Weights of a small transformer language model.
Architecture: rotary positions, untied embeddings, normalized queries and keys, value residuals, hashed n-gram embeddings, a smear gate, learned residual scales, skips across layers, capped logits.
Each number is 50 + 10 x the weight over its row's rms, rounded and kept within 0 to 99. Layers, rows and columns count from 0. The size before them is the row's rms in percent of the matrix's.

# layer 9 attention output (transposed), 192x96, rms 0.165, rows 136-159, columns 48-95
084:48 58 41 56 39 22 56 51 48 58 44 44 46 55 42 49 43 60 58 47 60 71 64 44 43 61 54 39 35 64 47 65 58 61 30 41 39 48 46 49 51 45 40 50 56 47 52 41
087:51 41 57 44 56 61 41 45 50 69 50 67 20 52 52 73 42 66 54 44 46 58 49 52 43 36 51 29 38 56 48 38 56 39 57 42 40 50 43 55 57 51 61 44 60 25 51 49
089:56 51 48 60 49 40 49 37 52 52 48 68 35 54 60 58 49 46 63 49 74 56 41 48 49 37 50 50 59 43 44 42 45 57 41 41 63 51 49 66 47 58 49 55 57 36 63 65
100:65 37 40 42 47 46 47 40 48 46 38 53 28 43 56 44 47 56 63 63 39 59 47 38 58 54 50 35 61 52 60 48 57 58 51 54 53 34 57 48 57 52 37 59 40 59 67 65
095:40 36 41 32 54 41 35 63 25 56 57 34 40 51 42 48 39 46 44 46 51 66 37 43 50 47 45 55 50 55 40 39 57 63 54 49 39 51 43 50 56 48 62 60 46 57 50 47
099:26 49 52 55 44 49 50 52 53 48 41 56 57 45 44 23 43 59 68 70 60 59 23 50 61 40 43 48 57 41 25 57 54 54 37 52 44 46 54 56 51 55 42 49 64 38 47 44
093:52 59 36 40 47 54 60 41 53 50 56 69 37 46 62 51 30 60 45 62 43 40 55 53 61 44 62 50 48 57 44 70 69 37 47 47 58 59 58 54 56 49 61 26 33 57 49 52
090:63 45 44 44 41 40 43 52 41 63 39 42 45 32 50 64 47 60 58 43 66 42 51 29 56 51 44 45 38 71 47 52 44 58 42 58 63 57 48 43 66 49 46 51 45 51 69 60
076:55 62 54 37 59 30 26 57 65 48 39 56 50 45 42 59 71 36 75 73 68 48 51 49 62 61 62 58 49 57 39 52 43 64 62 51 46 44 45 39 57 65 42 40 48 52 52 55
095:67 49 59 57 53 59 42 45 35 53 48 51 41 46 54 73 52 55 48 48 41 53 53 40 48 56 38 44 66 49 33 46 47 48 49 46 39 36 37 32 56 36 43 50 60 58 60 42
088:32 53 36 51 53 49 51 52 47 55 60 47 62 60 41 43 47 59 61 58 44 56 51 40 63 67 49 39 52 40 59 44 39 27 61 55 62 63 60 52 51 62 61 44 32 46 43 41
090:47 44 41 52 42 38 46 46 39 53 56 42 34 28 63 44 68 47 58 49 51 55 51 34 59 52 51 41 32 30 57 56 60 68 43 50 60 49 67 47 55 38 55 37 47 74 46 47
116:42 57 45 38 47 41 55 48 53 59 51 43 68 59 46 41 60 42 53 37 59 62 31 54 40 54 65 51 52 44 56 59 44 46 39 54 55 58 49 63 63 52 29 37 52 44 43 49
093:47 39 44 47 31 60 52 68 58 64 66 34 45 68 32 39 57 44 41 62 38 31 61 63 28 53 58 52 46 54 56 50 35 45 47 47 58 55 45 47 44 56 59 49 56 44 45 38
079:47 40 51 63 42 56 46 49 37 56 55 50 46 60 55 37 50 58 68 44 45 50 44 58 46 32 43 62 57 46 50 49 38 43 56 46 75 33 63 57 61 49 66 62 70 56 48 63
088:73 44 28 45 64 42 55 52 49 24 56 45 35 54 54 62 46 50 66 51 46 46 32 59 66 36 56 56 55 50 51 53 50 64 35 56 45 55 47 59 66 47 40 41 41 63 46 49
098:66 58 49 54 71 45 36 66 51 48 48 34 42 55 49 59 30 58 49 57 49 48 44 37 62 51 48 53 56 58 47 28 50 67 46 43 39 43 59 28 48 46 45 57 66 46 47 46
100:47 60 40 54 54 63 50 39 54 48 27 35 59 64 76 37 58 44 57 70 47 52 49 51 41 65 40 49 50 53 55 40 54 43 56 58 30 56 54 57 55 45 37 42 39 46 57 38
094:55 66 57 48 58 45 43 47 54 38 56 45 57 51 43 29 56 53 51 40 60 53 47 42 57 76 35 45 48 33 45 51 42 41 43 42 30 44 58 49 72 38 52 40 68 48 39 38
090:47 35 46 55 46 46 62 63 49 54 69 57 44 45 48 63 49 60 61 37 56 49 39 50 58 48 62 42 45 60 55 51 58 60 38 56 59 53 56 49 32 25 55 55 40 59 41 51
085:52 46 71 50 52 51 43 55 58 45 53 49 57 55 51 68 61 47 48 58 49 55 50 55 48 61 41 56 42 61 38 52 55 68 33 67 64 47 42 49 64 50 53 72 45 49 59 57
079:53 47 31 38 57 46 47 39 36 55 38 53 48 42 51 51 47 41 49 55 39 21 56 51 57 59 42 57 59 51 62 72 54 46 46 56 49 45 29 48 35 58 53 51 34 46 41 48
082:42 32 53 42 64 50 59 51 36 54 38 47 50 55 50 62 55 59 43 46 36 51 38 36 47 44 50 60 39 52 21 54 45 44 57 43 59 43 55 51 51 37 44 54 62 56 40 52
091:48 43 36 50 51 55 37 47 64 52 62 42 49 46 66 48 67 54 51 56 64 71 66 53 56 75 56 59 34 31 47 40 42 55 67 52 47 46 43 53 65 74 47 49 43 59 58 42
# layer 9 attention value, 192x96, rms 0.178, rows 137-159, columns 48-95
108:59 59 50 47 73 57 58 43 31 57 38 41 49 64 51 50 43 50 60 38 59 58 39 42 57 37 39 48 43 37 67 55 48 64 49 48 48 29 85 58 70 47 44 60 57 58 55 51
101:59 61 40 52 54 58 56 48 51 51 58 50 54 42 43 45 38 62 58 48 62 58 36 34 57 46 22 53 53 56 70 54 71 42 46 50 57 40 77 47 55 64 58 42 51 46 68 51
128:51 56 56 48 68 71 63 39 41 47 50 55 38 20 44 40 47 35 65 45 54 77 20 36 48 46 44 50 48 35 56 42 51 50 65 38 60 37 48 50 42 59 49 50 41 51 42 54
074:55 36 38 59 51 49 39 49 66 44 40 44 42 61 56 70 46 39 57 47 52 62 54 42 44 69 70 35 68 52 34 49 41 43 47 47 39 65 54 65 49 51 52 61 50 53 49 54
096:41 51 33 60 43 55 45 59 56 43 58 32 59 48 54 51 50 63 45 44 55 50 64 42 47 45 54 42 55 64 73 47 72 33 54 65 42 72 71 62 57 33 39 50 40 53 67 45
086:56 23 52 46 51 51 39 51 64 62 57 48 51 54 44 45 47 51 51 52 55 55 51 47 34 52 33 52 47 45 57 51 57 42 51 53 45 45 45 54 63 29 45 59 50 50 49 62
120:52 53 63 33 58 61 51 52 32 62 45 53 43 39 50 47 46 54 52 46 57 47 26 43 50 43 41 59 41 56 67 46 53 50 48 65 43 39 56 46 73 50 55 46 42 48 49 54
104:65 60 48 38 63 33 50 56 64 63 55 71 66 54 45 45 68 50 51 64 56 56 40 45 56 59 30 48 46 65 55 51 57 50 57 58 53 44 42 48 71 53 45 41 52 41 50 32
166:62 49 56 46 68 63 63 42 29 59 50 58 35 46 43 45 46 40 74 44 49 49 35 50 59 41 56 49 49 46 53 47 48 46 52 52 58 40 56 40 48 56 53 67 51 53 49 50
110:44 53 36 64 30 43 50 51 77 42 54 45 56 49 52 63 69 38 52 53 46 41 79 53 41 55 59 54 42 60 39 54 40 49 61 53 59 49 62 46 38 36 47 54 41 57 44 53
108:41 42 61 28 39 43 49 47 41 48 57 44 53 35 49 63 43 40 40 27 52 39 44 40 43 50 49 38 31 57 56 39 50 51 59 39 54 52 69 47 51 52 54 50 45 35 56 43
147:23 57 39 49 33 30 41 46 58 39 72 40 64 48 51 51 50 60 30 43 47 54 71 52 34 58 49 45 48 39 46 52 55 54 51 61 49 55 60 44 61 40 52 37 58 58 60 43
112:43 49 60 50 46 47 53 46 47 38 36 60 33 65 49 67 51 54 39 59 39 30 73 63 43 59 63 49 52 46 49 50 44 59 42 62 39 61 41 60 44 43 47 39 55 59 44 53
127:52 61 39 40 47 47 45 36 23 49 50 50 62 46 54 47 52 52 59 53 55 51 55 52 29 31 52 55 43 55 67 60 36 50 53 49 59 42 55 46 57 47 39 49 50 67 44 56
106:50 50 54 52 63 49 48 47 55 57 49 45 61 38 41 27 44 54 48 49 47 52 22 43 42 48 40 62 52 49 44 41 51 42 61 33 51 34 28 50 40 46 43 43 55 54 42 49
105:70 45 62 40 53 62 58 46 58 68 30 55 35 48 48 44 57 33 66 60 43 49 23 52 55 50 45 57 53 46 55 37 37 52 58 44 41 33 60 44 47 63 56 49 49 33 50 46
100:53 46 40 47 60 66 61 67 61 69 34 46 49 25 48 40 59 43 50 54 55 57 38 55 47 48 56 54 39 47 34 54 59 50 57 58 68 32 63 58 46 71 62 60 56 40 47 58
096:64 53 55 48 53 44 50 45 50 59 72 64 51 49 46 40 63 45 52 34 48 48 42 61 55 52 50 45 33 54 37 67 59 43 57 41 60 49 49 29 55 47 48 48 46 50 62 41
100:54 41 66 29 48 63 45 43 33 58 48 54 45 39 50 41 45 29 51 54 47 46 68 40 42 45 45 47 53 56 67 35 52 64 40 51 53 46 73 51 55 46 65 72 40 44 57 58
095:50 33 47 30 44 69 35 45 63 45 66 66 47 64 58 44 37 37 51 50 47 61 45 48 53 66 49 37 57 56 52 47 41 58 33 66 39 46 51 46 56 53 69 57 44 41 69 62
118:59 40 48 55 53 42 46 50 72 38 61 64 51 55 49 52 56 43 36 45 38 59 64 63 60 69 55 46 61 56 21 51 68 53 51 34 44 65 29 57 52 56 55 53 57 39 56 57
102:48 40 43 48 61 55 49 44 44 40 51 41 49 51 61 67 43 46 57 39 46 41 73 45 54 46 65 44 55 66 47 61 48 51 38 58 37 57 62 52 57 46 50 67 57 52 58 59
091:44 60 58 40 31 41 46 42 58 52 47 63 60 62 50 55 54 37 39 61 64 39 54 68 42 61 43 37 51 51 53 44 18 48 44 57 46 61 39 50 56 43 66 54 49 42 44 49
# layer 9 attention query, 192x96, rms 0.172, rows 160-170, columns 48-95
011:48 53 66 43 38 30 55 50 76 40 58 54 49 44 60 43 54 33 43 49 48 56 52 63 51 67 68 64 48 60 51 37 34 33 47 66 32 48 46 59 52 34 44 34 48 48 43 63
012:44 49 42 45 60 48 53 34 41 50 56 53 52 38 39 42 39 42 60 42 51 76 52 53 69 54 35 42 53 40 47 47 68 58 50 48 57 61 43 41 62 65 69 55 62 67 48 47
017:36 56 60 59 51 57 53 73 40 54 52 55 45 54 59 40 51 34 44 33 55 70 67 41 59 45 51 49 44 53 64 55 69 69 41 25 45 62 57 46 41 52 48 50 50 76 60 44
025:37 59 52 58 40 46 53 63 52 46 48 66 61 45 69 51 53 30 36 49 49 62 69 40 52 63 54 66 46 54 47 55 46 53 37 51 49 66 64 34 59 49 54 40 51 55 41 47
040:33 48 45 48 47 43 54 56 43 55 42 55 58 46 67 38 57 43 49 51 49 70 55 53 36 49 46 63 52 43 49 51 63 58 38 65 52 60 56 17 57 46 54 37 51 64 36 46
042:57 32 44 27 53 43 52 58 41 40 45 53 62 44 55 46 44 55 60 67 54 61 43 71 49 51 50 45 73 36 34 46 59 43 39 60 43 61 49 52 50 51 46 47 52 59 45 58
077:59 36 54 49 46 46 48 40 41 48 66 57 41 59 47 62 65 41 43 60 53 57 42 51 55 41 58 48 60 39 61 41 47 54 42 54 50 54 48 43 44 48 45 60 35 58 45 36
119:47 42 32 44 71 49 52 62 57 48 39 49 69 46 47 48 39 53 38 56 33 37 44 51 51 55 49 37 61 59 43 41 45 32 39 52 52 60 50 58 46 61 49 48 48 40 66 45
009:37 54 59 46 41 59 40 47 60 61 59 50 64 47 54 50 65 58 33 52 43 37 50 66 46 54 46 54 66 40 63 50 39 41 45 58 51 47 50 58 52 47 48 33 46 48 36 67
011:63 43 42 48 32 55 55 49 36 49 51 54 65 40 46 38 46 52 71 63 49 48 43 45 61 52 56 46 51 23 34 57 62 70 66 68 67 57 53 45 52 54 48 53 32 61 62 41
016:61 49 58 55 55 35 47 37 51 49 58 30 37 35 28 50 64 52 52 61 47 62 62 55 52 55 57 42 46 31 54 40 40 47 63 50 42 46 25 44 48 35 52 62 48 35 61 57
# layer 9 attention key, 192x96, rms 0.172, rows 160-169, columns 48-95
012:54 56 69 51 54 55 42 67 44 49 49 51 48 35 55 42 52 44 45 55 31 56 38 69 47 50 50 52 59 33 55 47 59 50 56 50 36 52 47 55 50 47 66 60 44 47 43 64
014:69 52 67 42 72 55 48 52 45 57 47 48 33 38 61 34 45 43 47 47 25 40 47 69 46 46 45 42 56 54 44 50 45 43 69 55 62 36 69 43 49 44 51 71 54 38 58 51
021:63 34 68 41 63 50 62 59 56 59 40 46 41 44 42 30 57 41 47 51 33 51 33 62 47 41 35 51 59 52 36 51 40 50 55 58 51 38 54 44 46 47 53 58 48 37 52 65
023:46 44 53 44 65 56 63 41 48 65 51 41 45 51 50 40 42 40 56 49 24 58 49 58 51 42 45 43 53 49 33 40 46 54 48 52 74 32 50 43 55 41 59 53 38 55 48 62
028:69 45 63 43 66 40 56 36 60 45 52 51 49 43 36 59 47 39 50 59 39 50 42 63 69 49 44 56 55 44 39 35 44 59 38 41 51 37 54 43 38 38 52 49 34 51 42 60
050:52 41 47 48 57 60 60 44 45 61 44 44 52 45 55 40 43 44 69 58 23 44 36 61 53 36 41 42 53 50 45 53 50 43 49 50 62 40 58 51 48 32 68 66 29 61 47 60
092:36 74 33 48 46 49 38 47 52 41 64 42 53 52 42 58 58 54 41 49 52 50 58 35 33 38 57 55 52 51 48 37 42 58 57 56 50 60 49 43 61 49 45 49 56 42 53 27
116:50 53 43 38 54 66 53 42 55 42 47 70 70 60 51 38 42 63 33 50 52 41 30 47 51 56 41 35 53 45 49 60 60 46 42 40 52 48 48 58 31 65 40 47 51 42 55 51
009:57 61 28 58 39 62 63 52 44 41 45 59 55 47 40 59 46 55 47 50 68 56 51 21 53 53 42 45 57 38 50 57 43 49 45 42 44 64 35 45 60 55 42 63 39 53 41 39
014:49 43 67 33 66 65 40 51 45 62 43 53 51 48 59 39 47 44 60 70 31 51 41 51 42 43 39 51 51 43 49 61 55 41 62 59 56 44 66 60 41 51 60 57 54 40 56 59